Weights of a small transformer language model.
Size: 9 layers, 4 heads of 32, MLP 512 GELU, vocabulary 8192.
Training: a variant of Adam for these matrices, 185M tokens, 11292 steps.
Each number is 128 + 24 x the weight over its row's rms, rounded and kept within 0 to 255. Layers, rows and columns count from 0. The size above them is the row's rms in percent of the matrix's.

# layer 3 MLP up, 512x128, rms 0.139, rows 272-298, columns 0-127
size [101  91  98 108 108  85  76  98 100 118  95  84  99  26 117 126 106 107  97  87   6  83  99 109 128 111 109]
[[164 123 162 132 110 151 110 134 175 121 113 113 116 158 119 121 110 125 154 142 156 128 164 116 111 125 126 114 170 138 100  67 124 120 143 154 129 120 124 148 119 139 155 109 130 155  82 122 103 142 130 133 132 161 104 124 129 161 141 155 129 166  93 114  57  97 165 111 106 118 128  64 138 124 141 105 126 120 101 131 138 107 148 152 105 145 112  73  66  92 162 128 129 156 119 128 130  95 158 158 181 127 139 174 123 132 129 100 140 135 145 143 110 104 150 130 117 131 140  87 105 109 153 135 150 133 153 101]
 [ 76 144 125  91 109 111 117 123 154 171  94 124 107 163 157 118 107 157 119  97 154 128 132 105 167 161 116 110 117 131 122 134 135 136 117  74 117 146  97 120 129 118 138 134  89 119 133 122 132 182 106 136 106 138 149 137 179 120 154 145 105 106 107 120 158 159 128 121 117 115 136 121 186 153 130 104 129 112 129 132  99 155 138 138  46 109 152 147 132 136 164 125 175 106 131 124 147 108 121 139 137  86 144 126 121  92 157 157 161 126 167 150 165 151 132 121  93 129  99 141 107 175 139 137 133  93 113 145]
 [156 165 132 143 142 114 115 146 148 120 137 100  88 143 126 128  94 102 124 151 124 100 132 110 124 133 121 154 160 142 142 156 133 110 172 140 149 148  99 104 117 123 154 105 134  94 101 114 120 137  82 125 159 137 126 130 138 119 129 147 101  97 125 152  53 121 165 147 107 166 129 128 156 130 149 117 109 162 106 106 149 130 132 122  72 123 121  97 109  13 133 137 131 168 132 139 123 157 117 134 148 145 144 174 122 101 102 163 130 128 126 141 118 129 111 130 144 144 131 113 150 106 126 151 157 168  98 109]
 [159 120 160 121 109 110 160 174 141 141 102 152 148  91 111 116 103 157  89 132 135 115 112 124 135 128 125  98 169 155 153 128 116 145  93 139  98 120 157  97  99  94 126  80 112  60 120 133 113 119  93 136 108 169 161 134 154 153 116 148 134 114 129 118 119 108 157 132 140 177 155 147 102 161 181 127 137 116 113 156 100 109 103 125 147 174  83 140 131 114 134 150 167 167 133 176  83 118 135 105 148 159 107 144 106 151 102 112 134 135 135 131 132  94 101 129 121 151 109 138 151 147 158 137 147 130 108 133]
 [151 149 154 103 133 129 146 127 123 143 108 103 125 104 140 148 146  95 118 154 136 128 127 104 170 133 133 115 116 133 121  86  92 137 143 118 123 101 109 145 142  74 132 131 110 135 166 116 161 166  99 154 148 119 106 142 128 130  96 191  99 126 100 121 111 111 155 169  70 171 168 103 113 125 135 168 131 117  51  74 118 110 124 141 131 153  60 128 142 135 152 126 112 134 138 122 147 159 128 120 118 149 136 141 162 127 125 133 125 139 150 138 111  96 123 132 114 103 125 156 143 121 162 114 171 170  99 145]
 [111 127 104 139 119 124 163  99 100 122  76 149 152  99 156 132 128 113 108 165 146  92 146 109 114 188 112 129  79  81  89 131 137 122 170 182  74 143 129 166 143 155 152 142 137 149 149 139  82 157 126 138 149 108 156 153 145 134 157 142 155  99 167  99 113 114 138 108 117 103 127 143 138 106 141 106 115 113 138 134 171 112 143 154 137 130  93 103 125 107 116 119 167 134 145  90 117 104 160 130 148 132 126 134 107 126 172  85 139 118 153 171  95  96 120 141 139 130 133 127 138 155 136 101  92 122 135 138]
 [133 131 173 100 103  86 117 124 162 147  80 117 146 148 139 128 133 150 131 148 122  98 138 134 146  93 150 134 128 142 171 162 148 112 147 110 159 147 119 118 136 120 134 155 117 101 119 139 105 173 141 128 153 164 125  99 164 139 100  88 139  99 114  79 139 100 136 157 128 163 110  87  93 150 145 126 114 104  88  87 107 115 118 118 131 140 155 123 128 129 163 163 158 163 129 129 141  93  94 105 136 115 139 185 118 100 176 148 156  88  82  96 121 128 130 124 147  83 126 139 150 149 131 115 158 107 150 128]
 [128 114 173 124  86 111 150 113 107 118  95 156 119 169 101 105 129  94 148 130  99 131  92 151 124 107 154 134 108 112 151 145 110 154 142 145  79 151 135 115 148  86 161 160 107  88 148 129  90 186 113 132 152 128 161 112 111 109 149 150 110 122 157 135 158  82 103 182 123 164 121 102 130 104 125  93 107 133 111 150 108  78 128  92 115 110 131  97 115 107 152 188 124 150 166 117 108 125 134 146 137 149 118  98 115 111 134 147 158 113 163 140 135 152 129 119 135 110 147 145 142 161 150 107 135 100 111 110]
 [123 108 136  98 118  87 128 142  84 131 139 187 125 130 157 156 150 149 122 140 163 108 143 142 101 161 131 126 154 126 107 115 179 130 129 118 164 131 114  77 127 114 100  96 106 130 108 140 146 150 130 142 187 111 122 144 133 136 124 144 131  71 142 156 128 139 134 161  82 125  91 102 146 158 125 139  84 101 125 154 120 130 102 152 105  92 107 137 104  97 155 135 164 182 142 127  90 135 140 179 123 116 131 107 130 103 118 137 127 113 172 145 134 153 138 110  76 114 129 112 140 152 119 122 125  72  99 130]
 [ 75 123 134 118 103 106 140 162 153  96 154 161  97 105 110 125  93 121 147 125 113 125 136  78  94 128 101 119 123 187 112 148 126 101 140 108 138 143 123 104 112 118 145 162 121 151 138 163 120  95 113 129 151 109 185 126 190 130 156 114 142 102 140 134 103 117 153 111 125 176 132 148 106  91 156 136 120 117 132 140 137 116 105 112 151 157 103 101 123 151 108 138 140 135 138 157 109 137 128 156 143  93 142 135 170 115 135 150 193 122 123 137 121 136 115 165 153  90 146 159 131 136 142  93  65  90 110 122]
 [114 113 121 140 125 148  98  99 141 111 128 101 122 163 140 129 133  99 168 146 121 151 145 122 166 102  98 120 141 179 103 137  92 121 171  90 122 101 110 119 162 118 155 137 141 131 140 127  64 121 119 168 142 124 110  94 148 138 123 128 128 161 119  97 152 117 104  93 135 143 149 133 113 147 147 119 143 124 126 169  92 117 119 119 147 108 116 111 138  96 138 169 162  76 160 112 144  87  89 110 103 111  83 158 139 124 146 125 120 144 129 132 150 154 157 145 142  96 104 178  71 159 167 127 162 140 104 112]
 [135 144 124 166 126 119 152 160 149 152 116 138  88 136  95  66 144 100 111 100 155 141 136 127 106 158 133 134 143  88 135 146 156 111 160 151 140 118 122  82  92 140 135 146 129 119 111 166 124 164 132  89 128 153 141 107  97 163  69 154 123  98 152 131 137 129 129  78 111 125  88 140 170 132 104 123 162 130 113 137  66 124 163 137 102 107 103 140 138  98 166 116 163 132 105 156  95 157  93 112 107 124 104 135 132 147 120 122 133 139 124 154 125 128 137 101  94 157 123 124  93 156 154 141 148 165  98 125]
 [149 106 124 109 150  88 129 165 120 108 111 137 135 108 121 153 119 130 141 143 133  81 129 103 100 121  94 139 157 141 106 134 125 110 168  86 181 125  91 129 126 118 135 136 150 177 134 108 114 124 119 145 105 184 111  74 134 174 166 138  99 140 145 123 156 133 114  76 117 121 139 141 178 147 120 146 189 155 111 153  90 129 114 159 100 103  77 121 117 101 134 146 106 124 123 122 140 103 168 177 126 107 134 144 106 170 102 128 100 117 132 150 108 118 183 155 132 130 130 141 149 115 125 121 132 136 130 142]
 [135 101 138 119 123 168 100 127 139 155  93 102 130 106 140 125 119 120 121  72 136 132 141 129 114 162 113 119 146 150 116 109 176 160 139 110 120 116 130 164 152 143 122  87 148 169 145 106  93  87  78 121 157 110 157 156 113 139 133 135 121 159 120 118 129 150 138 155 128  88 101 154 150 133 133  94 132 129 146 162 109 141 141 128 154 114  85 144 130 128 119 104 136 135 107 165  73 124 138 122 110 111  85 146 100  72 109 112 104 131 112 168 165  94 132 105 129 159 133 157  91  83 192 128 138 142 111 146]
 [100 119 132 178 136  95 115 110  71 140 119 119 147  93 119 141 132 163 195 111  89 141 131 129  94 112 141 101 167 119 103 132 115 105 128 119 130 132 128 106 124 115 118 139  90 108 151 162 118 138 114 126 178 132 142  83 125 133  89 159 133 147  78 132 131 152 136 155  97 131  90 115 103 138 154 119 138  95 117 143 109  87 146 157  84 163 129 104  85 123  93 178 121 137 141 138 110 174 122 151 147 122 136 106 139 142 141 136 125 160 187 169 150 159 123 132 123 146 152 101 120 110 149 126 114 140 113 116]
 [144 105 150 160 106 149 127 143 117 118  78 103 172 117 142 135 123 115 171 149 102 122 129  97 130  66  95 158 135 115 156 102 142 149 153  89 100 159 125 145 101 116 125 149 119 142 138 119  65 152  73 132 126 179 126 132 158 168 110 151 136 124 116  94 113 131 137  98 142 103 122  81 145 172 116 120  97 156 148 145  87  95 155 156  78 120 117 125 129 143 146 115 110 128 140 127  96 117 144 116 114 107 153  93 130 147 125 157 119 121 156 154 168 146 134 129 124 100 111 116 161 129 123 158 152 147  96 115]
 [120 108 144  90 116  92 112 146 102 127 154 146 130 129 126 148 120 123 146 109 111  82 102 143 130 138 130 141 151 152 115 149 133 154 128 116 172 128 118 130 129 117  91 151  80 126 166 105 129 120 146  99 186 132 146 116 115 147 105 109 139 131 127 115 122 142 167 131  82 122 137 101 115 144 140 144 114 106 154 145  73 130 132 125  99 109 125  89 100 111 138 158 143 139 130 139 128 116  90 131  79  76 132 120 134 175 159 115 106 166 132 189 150 167 195 143 143  83 144 154 102 148 133 164 113  96 111 144]
 [107 114 127 118 115 126 139 183  74 170 111 126 136 102 104 133 160 126 141  96 123 107  80 143 109 103 131 170 149 151 131 133 142 134 167 109 122 180  96 169 108  89 119 156 120 122 178 139 110 196 128 144 158 148 173  85 132 103 109 125 114 117 105 112 125 123 140 119 129 143 131 118 125 143 104  99 133 156 105 138 134 115 140  89 122 125 112 132 126  96 129 138 140 104 173 120 110 120 131 107 106 115 171 126 137 199 138 145 108 152 126 168 149 118  95 124 110 101 117 136 146 168 120 152 159  95 112 120]
 [108 104 105 108 121 145 168 130 119 125 158 173 129 143 105 185 133 118 101 106 107 102 120 121 119 165 141 111 138 119 113 126 160 116 158 131 127 167 161 127 129 130 104 139 116 159 116 122 102 140 126 128 136 133 140 127 154 105 169 112 140 127 134 143 112 116 174 153 111 119 109 127 174 180 129 115 124 121 148 128 131  95 109 105 122  95 127 145 104 122 127 147  91 129 138 139  83 122 158 155 114 130 133 109 161 116 138  98 161 143 162 206 106 155 126 122  99  62 183 159 142 155 123  92  91  83 116 141]
 [108 108 129 151  94 157 139 118  80 109 129 109 124 135 128 169 164 135 153 103 126 106 119 133  99  95 138 155 122 136 129 129 145 103 114 122 106 165 110  90 156 126 111 154 144 141 132 150 129 160  82 152 179 122 174 114 116 118  86 145 138 137 148 132 114 168 115 139 123 148  92 141  81 148  76 179 104 123 147 161 132  98 129 108 121  86 122 112 134 151 182 145 161 102 133 125 118 152  87 125  80  87 158 127 129 116 114 120 110 126 139 115 149 114 149 150 110 128 176  92 138  79 108 139 132 152 121 131]
 [144 157 146 135 130 144 182 131 115 135 152 143 126 159 181 163 157 166 134 145 122 174 140 154 118 153 116 148 126 129 111 143 160 164 164 126 133  86 126 156 135 127 175 159 139 135 133 134 156 163 125 146 119 139 125 138 122 174 147 143 121 130 153 125 140 139 180 190 127 135 103 137 152 132 154 174 100 103 128 136 149 134 168 151  98 128 101 107 145 139 125 173 149 148 133 167 115 138 115 146 163 114 137 145 142  92 174 119 120 141 136 166 164  90 118 168 135 126 101 172 161 108 155 139 130 132 140 111]
 [134 133 100 136 141  79 133 145 142 130 107 148 124 111  67 158 131  94 132 122 161  94 120 116 140 180 137 145 141 121 193 117 149 162 144 168 146 140 163 156 111 110 171 120 124 174 119 130  94 122 127 142  92 154 129 129 123 120 140 123  99 108 129  83 113 141 120  72  99 150 143 138 129  89 120 127 104 148 143 164  96 133 128 151 127 130 127  93 144 107 132 143 119 137  99 115 160 141 165 126  88  98 128 137  96 137 108 119 117 150 121 114 152 123 136 139 151  86  59 182 113 154 121 134 152  99 125 128]
 [144 111  93 167 128 134 128 154 164 147 114 147  99 128 155  95 102 118 143 110 147 124 137 134 142 157 124 141 136 176 124 133 168 126 141  88 137 137 154 136 109  87 133 121 125 149 118 165  52 142 123 108 136 156 103 128 127 146 128 129 132 114 104 113 118 156 134 102 130 114 104 146 181  94 128  90  57 154 129 139 100  92 126 128 136 112 134 110 112  85 161 117 164 121 146 121 133  80 121 164 106 122 126  76 137 146 148 102 126 119 155 127 143 121 135 107  87  93 109 190  99 112 125 154 138 100 139 143]
 [116 159 117 156  92 117 148 116  74 116 120 188 174  93 135 116 122 123 152 108 123 137 118 127 140 123 121 109 176 174 170 154 144 158 113 121  96 135 107 124 120 101 135 127 126 164 142 137 116 114 144 109 185  67  72 107 127 101 129 117  98 105 103 122 126 132 141 124 115 120 159 136 124 158 129 152 148  75  79 164 140 113 169 147 135 136 121 117 126 112 154 133 177 116 144 104 122 171 112 144 131 116 121 112 118 132 124 112 160  90 142 125 104 121 138 146 107  94 146 156 107 144 145 148 155 155 102 158]
 [101 118 122 167 121  99 171 116 103 144 152 113 135 114  99 146 120 164 154 162  74 137 128 108 122 147 117 127 138 142  88 121 112 140 127 117 112 102 155 123 101 114 132 123 148 144 107 162 139 127 118 159 118 114 121  89 129  94 106 157  95 174 149 110  90 120 150  96 140 155 122  66 111 122 123 124 149 113 109 156 117  84 148 133 104 157 112 115  78 106 104 154 157 133 116 155  98 112 132 158 136 127 131 102 140 157 117  92 140 160 151 200 147 111  97 171 129 115 138 142 124 118 182 108 168 136 125 126]
 [154 113  97 196 101 120 111 114 127 170 128 115 163 119 155 118 158 154 125 132 115 130 140 105 149 165 138  97  89 133  94 141 103 129 120 106 115 134 167 124 107  91 138 135 133 179 164 155  93 125 139 132 113 129 139 107 142 131 112 125 135 161 132  97 140 130 142 102 123 124 113  45 170 169 163 107  80 116 120 137 131  65 167 126 126 119 127 130  95 112 109 186 118  97 122 126 122 138 106 138 153 122 108 102 131 124 123 140 113 141 179 137 140 158 122 138  99 134 114 118 114  91 165 112 131 121 151 137]
 [ 82 144 134 110 133 125 119 141 142 107  94 121 117 122 108 161 123 164 144  94 115 129  96 124 152 119 161 132 133 182 100 107 155 163 169 145  77 128 146 115 123 139  68 150  96 135 162 127  79 132 141 154 124 130  96 104 134 141 128 124 111 111 136 117 143 139 116 151  43 119 128 117 105 124 102 142 140 102  90 123  90 117 142 142 139 142 125 151 132 141 126 182 137 131 171 116 124 127 144 135  92 127 134 134 110 140 133 132 154 110 126 123 153 114 116 155 129 148 143 174 138 172 102 157 182 133  88 174]]
# layer 3 MLP down (transposed), 512x128, rms 0.113, rows 272-298, columns 0-127
size [ 83  78  88 118  98  84  71 101 116 125  96  68 100  18 119 137 112 115 101  95   5  68  94  97 132 107 112]
[[121 155 117 134  89 142 112 120 128  91 151 160 122 165 130 105 131 139 149  90 126 146 113  59  73 150 113 119 111  98 134 130 159 140 174 130 126 145 134 143 123  94 140 129 138 131 158 113 144 127 187  98 131 105 126 101  96 128 115  99 144  90 141 147 145 144 168 136 126 116 143 153 163 131 134 146 125 140  78 110 152 184 145 174 132 106 114 152 154 150 143 124 133  91 119  93 147 154 107 131 114 122  82 115 125 133 136 158 113 104 132 143 136  77 167 123 165  94 112 116 166 139  99 141 113 112  91 146]
 [107 132 159 108 166  90  89 126 146  93 168 122 138  62 117 160 114  94 158 130 126 165 100 118 130 129 149 105  93 127 123 140 118  93 118 136 111 104 145 154 145 159 149 143 118 169 108 142 152  97 140 131 139 146 173 116 105 119 147  82 136 105 156 121 117 110 187 128  77 115 108 141 117 151 148 130 129 139 134  98 120  96 121 153 159 118  99 135 105 123 101 156 174 149 156 118  83 113 133 110 137 153  90 117 110 188 137 115 115 124 151  99 139 124 136 163 176 138 128 114 140  91 126 118 135 152 134 132]
 [135 105 107 110 117 149  80 126 136 116 120 163 149 107  80 148 131 112 162 134 135 158 124  90 121 101 138 137 116  98 133  88 144 121 180 105 130  95  85 122 130 137 141 110 119 171 125 151 161 134 129 149 112  87 109 163 101 100 152 145 117 117 137  90 147 111 128 128 155 131 144 130 161 123 120 194 116 137 124 142 104 138 119 135 155 119 116 139 161 172 152 123 117 103 131 151 172 148 189 139 103 102  95 118 122 103  98 129 116  76 125 107 162 124 131 130 147 119 108 139 173 140 145  88  75 135 155 150]
 [ 98 110 132 127 117 132 117 150 109 119  97 140 134 162 125 133 158 123 186 125  52 108 133 168 150  89 103 166  71 112 157 113 110 136 182 128 118 141 108 162 150  93 100 136 115 142 125  79 101 130 149 118 162 105 119 145 102 131 179 163 106 124 154 151 118 157 114 105 122 140 119 141 127 148  90  92 136 165 106 112 135 150 137 134  65 120 117 104 127 112 104 125 117 141 116 153 100 166 161 146 113  88 132 128 170 132 122 139 139 133 104 143 124 118 163 149 144 124 147 100 113 125 102 134 126 148 146 155]
 [ 98 146 102 154 140 122 116  80 143 115 126 164 161 126 156 131 129 125 127 104 151 139 174  88 117 108 105 132 156 160 129 118 107 142 154 121 142 111 145 142 102 119  88 105 136 108 148  94 116 117 148 138 116 111 150 167 109 133 102 106 105 118 157 152 142 110 103 131 154  69 116 152 125 114 107 160 143 101 144 153 139 134 128 123  95 142 101 173 139 176  72 122 149 103  89 124 138 161 102 159 130  95 122 148  82 120 150 156 112 108  95 108 133 176 124 143  98 113 157 122 113 154  95 179  99 123 150 150]
 [117  96 159 129 136  62 119 143 136 107 164 135 149 138  95 125 123 142 165 116 103 151 137 135 142  72 128 151 153 132 142 111 141 162  96  90 160  90 136 148 112 107 114 107 142 138 130  83 137 114 108 147 109 120 111  77 122 113 107 115 120 135 112 144 159 149 142 155 130 133 180 135 104 147  89 178 113 139 140 105 101 124 116  91 145 111 176 105 119 171 127 160 149 145 111 109 170 159 104 162 114  99 134 116 116 163 101 164 132 109 137  90 129 114 129 148  88 163 116 136 106 151 101 155 158 119 144 128]
 [120 144 110 165 150 188  82 148 132 123 189 133 111 131 138 106 146 113  89  74 116 149 108 106 137 171  92 154  92 128 125 109 110 134 119 154 137 127 101 165 124 144 126 123 116 160  99 105 142  92 114 111 139 131 104 124 126  96 137 145 135 190 128 151 113 146 124 113 131 123 114 162 155 131 133 143 140 188 163 161 138 148 152 109 112  93  78 130 120 119  77  89  97 116 108 126 118 132 134 149 117 146 125  72 124 157 146 104 108 150 147 134 161 129 112 138 140 116 136 148 157  83 139 115 116 103 134 129]
 [140 105 135  92 165 168 144 121 126 143 167 135 168  63 150 142 137 105 101 125 145 170 115 105  92 115 114 152 108 137  99 106 153 154 108  94 180 118 128 147 130 141  91 129 137 150 105 156 162 115 131 111 122 152 102 103 128 121 125 130 112 131  98 131 142 135 110  87 109 108 121 139 147 150 130 148 160 152 124 151 133 111 136 141 166 153 179 129 140 143 143 111 112  96  71 139 128  85 124 119 124  90 116 138  86 184 126 156  94 135 128 116 115 150 161  99 102 165  87 109 109 133  96 144 135 141 157 148]
 [156 128 137  75 134 157 129 123 117 161 132  98  90 154 124 137 114 136 158 165 128 153 136  68 136 131 164 141 127  98 136 140  86 130  83 131  92 110 147 145  91 124 144 115 122 157 133 142  93 107 101 110 100 149 104  85  92 168 174 127 120 164 132 106 121 116 140  72 121 152 148 110 114 124 137 164 127 151 123 156 153 154 164  90 147 128  93 154 138 149 140 110  96 115 109 121 142 109 113 115 159 174 133 150 109 156 141 153 127 133 119 108 151 147 103 122 140 109 153 137 113 105 152 142  80 175 119 110]
 [119 159 121 149 129 101 116 132  96 130 140 131 125 132 120 117 140 142 146  77  97 115 122  68 118 136 169 123  73 147 133 114  98  83 151  85 117 139 127 112 126 125 158 159 146 168 146 104  89 105 142  75 150 136 122 105  98  95 144 126 139 148 135 129 132 133 159 151 134 143 153 143 149 136 138 156 135 134 134 127 143 174 125 107 145 135 116 127  78 116  93  98 155  98 107 106 144 171 131 105 150 191 113 137 187 126 141 143 104  84 148 127 118 133 119 110  97 132 129  88 109 158 130 125 121 141 160 176]
 [133 101  97 113 135 134 135 134 127 148 122 122 113  99  87 129 136  91 128 126 163 125  85 125 123  85 148 139  82 114 129 169 154 166 118 167 107 124 148 151 105  97 134 125 133 148  94 152 189 131  95 115 108 113 133 102 105 157 140 143 139 127 109 163 133 166 192 150 106  69 142 114 160 119 158 188 117 106  83  92 165 143 144 131  97 146 143 113 155  99 149 107 113 139 138  85 101 147 156 174 135 115 140 118 102 131 137 135 122 119 150 137 148 110 120 124 159 160 112 113 129 131  99 122 111 125 137 145]
 [133 160  92 139 113 146 139 151 148 132 119 143 161 157 151 152 108 113 122 128 127 135 120  59 109 119 105 108 121 169 139 146 107 174 128 108  97 133 158 189 123 119 147 111 135 117 130  94 171 116 126 139 114 122 111  88 100 102 119  93 124 172 101 140 143 143 104 181 142 129 116  79 151 100 168 127 105  87 141  95 126 119 102 146 141 101 158  90 167 152 136 124 116 141 113 137 161 137 139 107 114 116 124 136 105 141 142 163 109 128 149 109 143  91 122 157 117  94 154 116 150  99 142 144 115 110 168 180]
 [119 156 131 119 137 103 100 136 118 142 137 145 110  68 176 124 133 168 158  62 182 142 143 100 136 123 144  97 132 127 169 129  76 112 145 141 156 136  91 132 137  99 154 100 110 144 111 145 152 103 150 138 159 165 105 112 135 112 147 150 128 148 131 140 129 139 141 108 128 121 113  98 100 172 115 160 171 152 116 119  98 120 121 110 119 126 134 136 140 135 107 137 123 120 133  74 124 178 101 141 159 175  83 115  96 116 135 129 114 100 127 185  94 101 167 131 103 120 125 101 132 135 143 113 104 141 135 116]
 [104 151 140 119 121  71 150 140 139  96 136 132 123 164 122 136 142 144 130 169 131  99 101 126 139 117 158 118 121 124 172 128 119 118 115 137 122 146 136  80 146 139 111 110  86 103 136 182 155 187 161 136 104 150 111  96 110 136 130 115 111 117 151 121 150  91 139 107 139 135 165  86 136 154 118 114 112 123 112 111 166 120 101 147 111 136 157 118 136 155 139 128 114 136 108 133 165 133 105 134 149 166 149 135 145 169 124 152 131 120 130  65  92 146 124 147 106  91 109 107 174 171  54 138 123  88 110 141]
 [ 95 127 104 149  84  98 125 140 139 172 113 130 138  63  88 126 137 135 173 146 119  94 112 131 132  91 163 135 145 142 141 140  94 109 165 109 113 112 159 114  95 139 102 119 107  95 143 128 118 131 133 162 149 165 109  70 151 136 144 147 127 158 131 117 136 166 131 142 143 158  89 111 163 163 142  80 145 138 107 115 126 142 135 120 132 112 150 126 108 123  87 136 109 130 118 110 153 144 105 132 122 122 152 160 161 144 100 125 122 126 180 128 129 128  86 128  87 150 168 126 122 127 174 167 118 120 108  71]
 [121 130 136 145 172 126  76 157 141 134 119 144 117 152 116  97 129 138 129 158 136 104 137 105 135 110 112 123 124 130  94 164 128 125 174 171 131 136  85 166 131 123 179 183 113 123 150 122 184 126 138 148 139 142 136 116  65 127 188 133 101 143 112 153  97 119 120 129 121 118 106  97 150 115  99 120 127 133 152 114 130 155 118 114 134  76 104  84 112  70 127 135 111 101 108 121 148 155 149 122  55 108 141 136 130 146 123 173 126 152 130 126 111 161 108 130 130 110  93 107 120 115 140 118 126 150 151 147]
 [123 119 139 142 138 149 123 120 148 153 143 125 117 155 155 111 140 113 111 149 147 140 214 193 130  88 125  98 143 117 123  95  92 126 132  83 116 104 118 142 138 123 170 118 146 107 123 105 131  93 106 164 114 106  69 159 141 115 140 147 139  90 137 137 132 103 129 120 151 103  93 129 121 113 105 183 146  96  96 135 155 146 122 151 135 127 136 121 131 109 115 103  98 143 114 134 111 129 150 129 152 183 119  88 108 131 129 149 158  93 104 121 162 128 104 152 104 135 133 135 165 125 135  91 115 179 168 102]
 [141 105 143 148 108 142 154  97 142  89 156 109 143 131 135 118 118 114 114 126 118  99 199 161  87 170 119  92 167 105 113 128 110 118 100 178 133 173 123 127  86 138 113 137 145 136 138 103 158 117 147 151 129  85  97 139 147 132 156 155 138 111 159 104 129 125 104 107 124 117 128 119 115 113 118 148 111  76  90 133 117 128 152 148 128 127 184 159 154 167 164 102 137 164  98 169 135 105 135 114 137 135 107 137  99 110 122  99 139 143 130 100 138 125 129 166 116 143 137  81  92 131 135 105 103 168 106 163]
 [121 135 136 125 127 122 135 140  90 114 107 137 150 136 127 141 138 122 139 133 148  84 124 111 124 144 159 130 151 108 141 100 107 103 123 126 120  72 117 126 172  88 182 189 155 143 127  66  97 149  98 113 117 156 140 143  90 133 116 170 138 134 121 127 139 153 104 129  87 102 148 124 117 147 134 132 150 139 130 112 141 173 161 129 129 123  88 142 172 113 158 107 118 111 121 125 146 164 177 133 147 138 140 147 133 178 106 161  85  72  84  95 109 102 109  92 120 122 125 138 122 113 153 122 138 146 166 111]
 [177 135 115 120 123 107  82 137 141 110 129 137 103 143 109 137 107 110 147 129 135 108 144 182 151 135  64  94 118 130 111 118 143 171 120 146 130 114 107 153 125 138 133 103 131 106 113 105 118 133 177 128  86 110 136 128 152 113 147 162  83 179 176 141 117 111 162 128 134 151 169 111 156 133 121 155 175  95 112 124 114 154 100 120  81 158 123 156 150 100  90 143 139 139 130 144 104  98 135 104 168 147 127 105 123  90 157 107 133 158  98 130 143 154 101  88 131 113  98 158 124 152 102 128 122 105 140  97]
 [151 120 152 126 138 132  91 140 170 144  96 120 160 142  83 108  91 130 144 112 154 133 134 103 167  96 173 118 155 155 169 127 139 121 128 152 140 136 138 132 135 127  69 127 156 127 118 142 106  99 119  84 168 128 124  89 141  98 148 142 128 139 123 118 114 128 107 112 136  87 141 126 125 161 137  78 137 154 162 125 129 139 108 140 158 157 176 149 125 163 169  89 107 118 141 128 150 148 106 130  99 130 163 125 107 181 104 159 129 155 108 111 160 168 170 107 161 126 120 119 164 151 117 115 146 165 111 151]
 [ 94 132 109 145 172 146 102  88 127 146 132 128 141  93 130 152 169 150 148  82  82 146 143 100  84 131 132 156  92 127  77 179 137 129 118 119 139 130 130 132 114 124 142 122 143  90 123 143 118 137 133 156 171 127 136 117 136 140 139 128  99 153 135 156 157 101 138 149  93 116 116 144 123  84 112 146 151 121 128 120 180 167 132  84 109 122 157 134 120 170 130  82 140 105 146 108 116 120 100 126 153 122 120 169 126 205 138 127 120 100 166 140 121 129 122  83  93 121 162 130 109  97 158 132 120 146 106 126]
 [ 89 125 111 142 139 153 114 133 169 118 125 108 135  72  90 127 145 131 122 154 164 171 125  85 127  85 123 130 111  99 109 167 118 148 133 135 129 112 130 130 134 130  95  90 135 102 140 141 150 109 142 129 117  78 140 131 137 137 154 129 151 138 120 133 113 109 179 137 128 159 138 110 121 144 120 136 158  94 150 122 139 133 115 161  95 125 134 147  96 151  66 112 131 158 109 176 149 136 148  72 116 141 144 136 117  88 151 133  97 146  98  91 143 194 139 166 129 104 115  99 148 148 160  95 118 162 149 148]
 [158  87 117 141  91 130 106 125 138 129 128  57 141 136  96 137 162 139 110 152 179  89 190 174 136 104 153  99 116  99 118 102 158 117 147 108 188 109 171  87  86 129 134 148 135 119 120 113 115 127  97 148 120 157 138 137 134 162 144 139 127 143 127 100 129 136 142 126 118 167 113 121 132 141 112  94 144 143 103 121 145 120 114  99  96 115 138 136 153 110 136 132 120 110 142 100 101 138 135  80 136 157 124  87 143  69 135 112 158 146 106 138 139 169 103 138 119 163 109 117 102 149 106 132 143 149 158 117]
 [150  78 169 144 119 107 127 151 106 137 126  88 118 117 152 117  99 109 124 120 149 134 130 123 155 129 113 157 114 123  96 138 128 136 135 189  78 137 151 109 101  99 152 100 159 158 127 115  97 156 115 142 130 167  95 122 128 112 136 130 108  92 167 133 101  88 123 158  83 106 130 112 154 121 144  87 118  84 117 133 171  88 158 142 150 160 155 115 111 132 136 133 167 123 126  98 130 118 109 151 114  99 137 111 158 155 154 112 126 166 122 157 157  92 153 178 143  95 148 114 115 143 136 126 119 173  93 143]
 [121 136 107 123 150 124 138 142 122 136 146 142 126 140 134 131  96 150 155 138 140 122 100  51 110 180 138  97 146 115 140 120 118 148 146 160 123 120 116 120 141  65 144 112 111 113 135  85  94 127 172 135 166 116 169 133 122 124 129 112 124  87 141 132 133 113 138 149 150 157 129  86 151 134 174 110 134 133 125 135 147 155 113 119 142 100 139  73 162 163 150 134 141 102 123 174 128 122 115 100 149 135 163 115 133 162 120 152 129 121  60  87 108 141 118  64 156 138 107  98 130  82 143 142 150 121 112 127]
 [147 125  77 112 121 111 133 104 124 131 153 126 142 100 161  77 108  77 142 152 130 109 154  93  99 117 124 148 144  94 142 143 131 157 149 109 145 154  78 155 133 171 161 173 106 134 169  95 156 140 120 132 127 124 156 152 128 101 122 123 110 154  99 115 123 121 109 112 110 148 122 111 114  83  76 106 142 143 114 130 161 169 120 112 118 102 119 140  99 150 150 126 118 126 118 153 146 169 162  97 177 101 108 155 133 116 132 158 106 136 122 144 138 132 114 129 176  97 103 108 155  76 138 156 156 149 151 112]]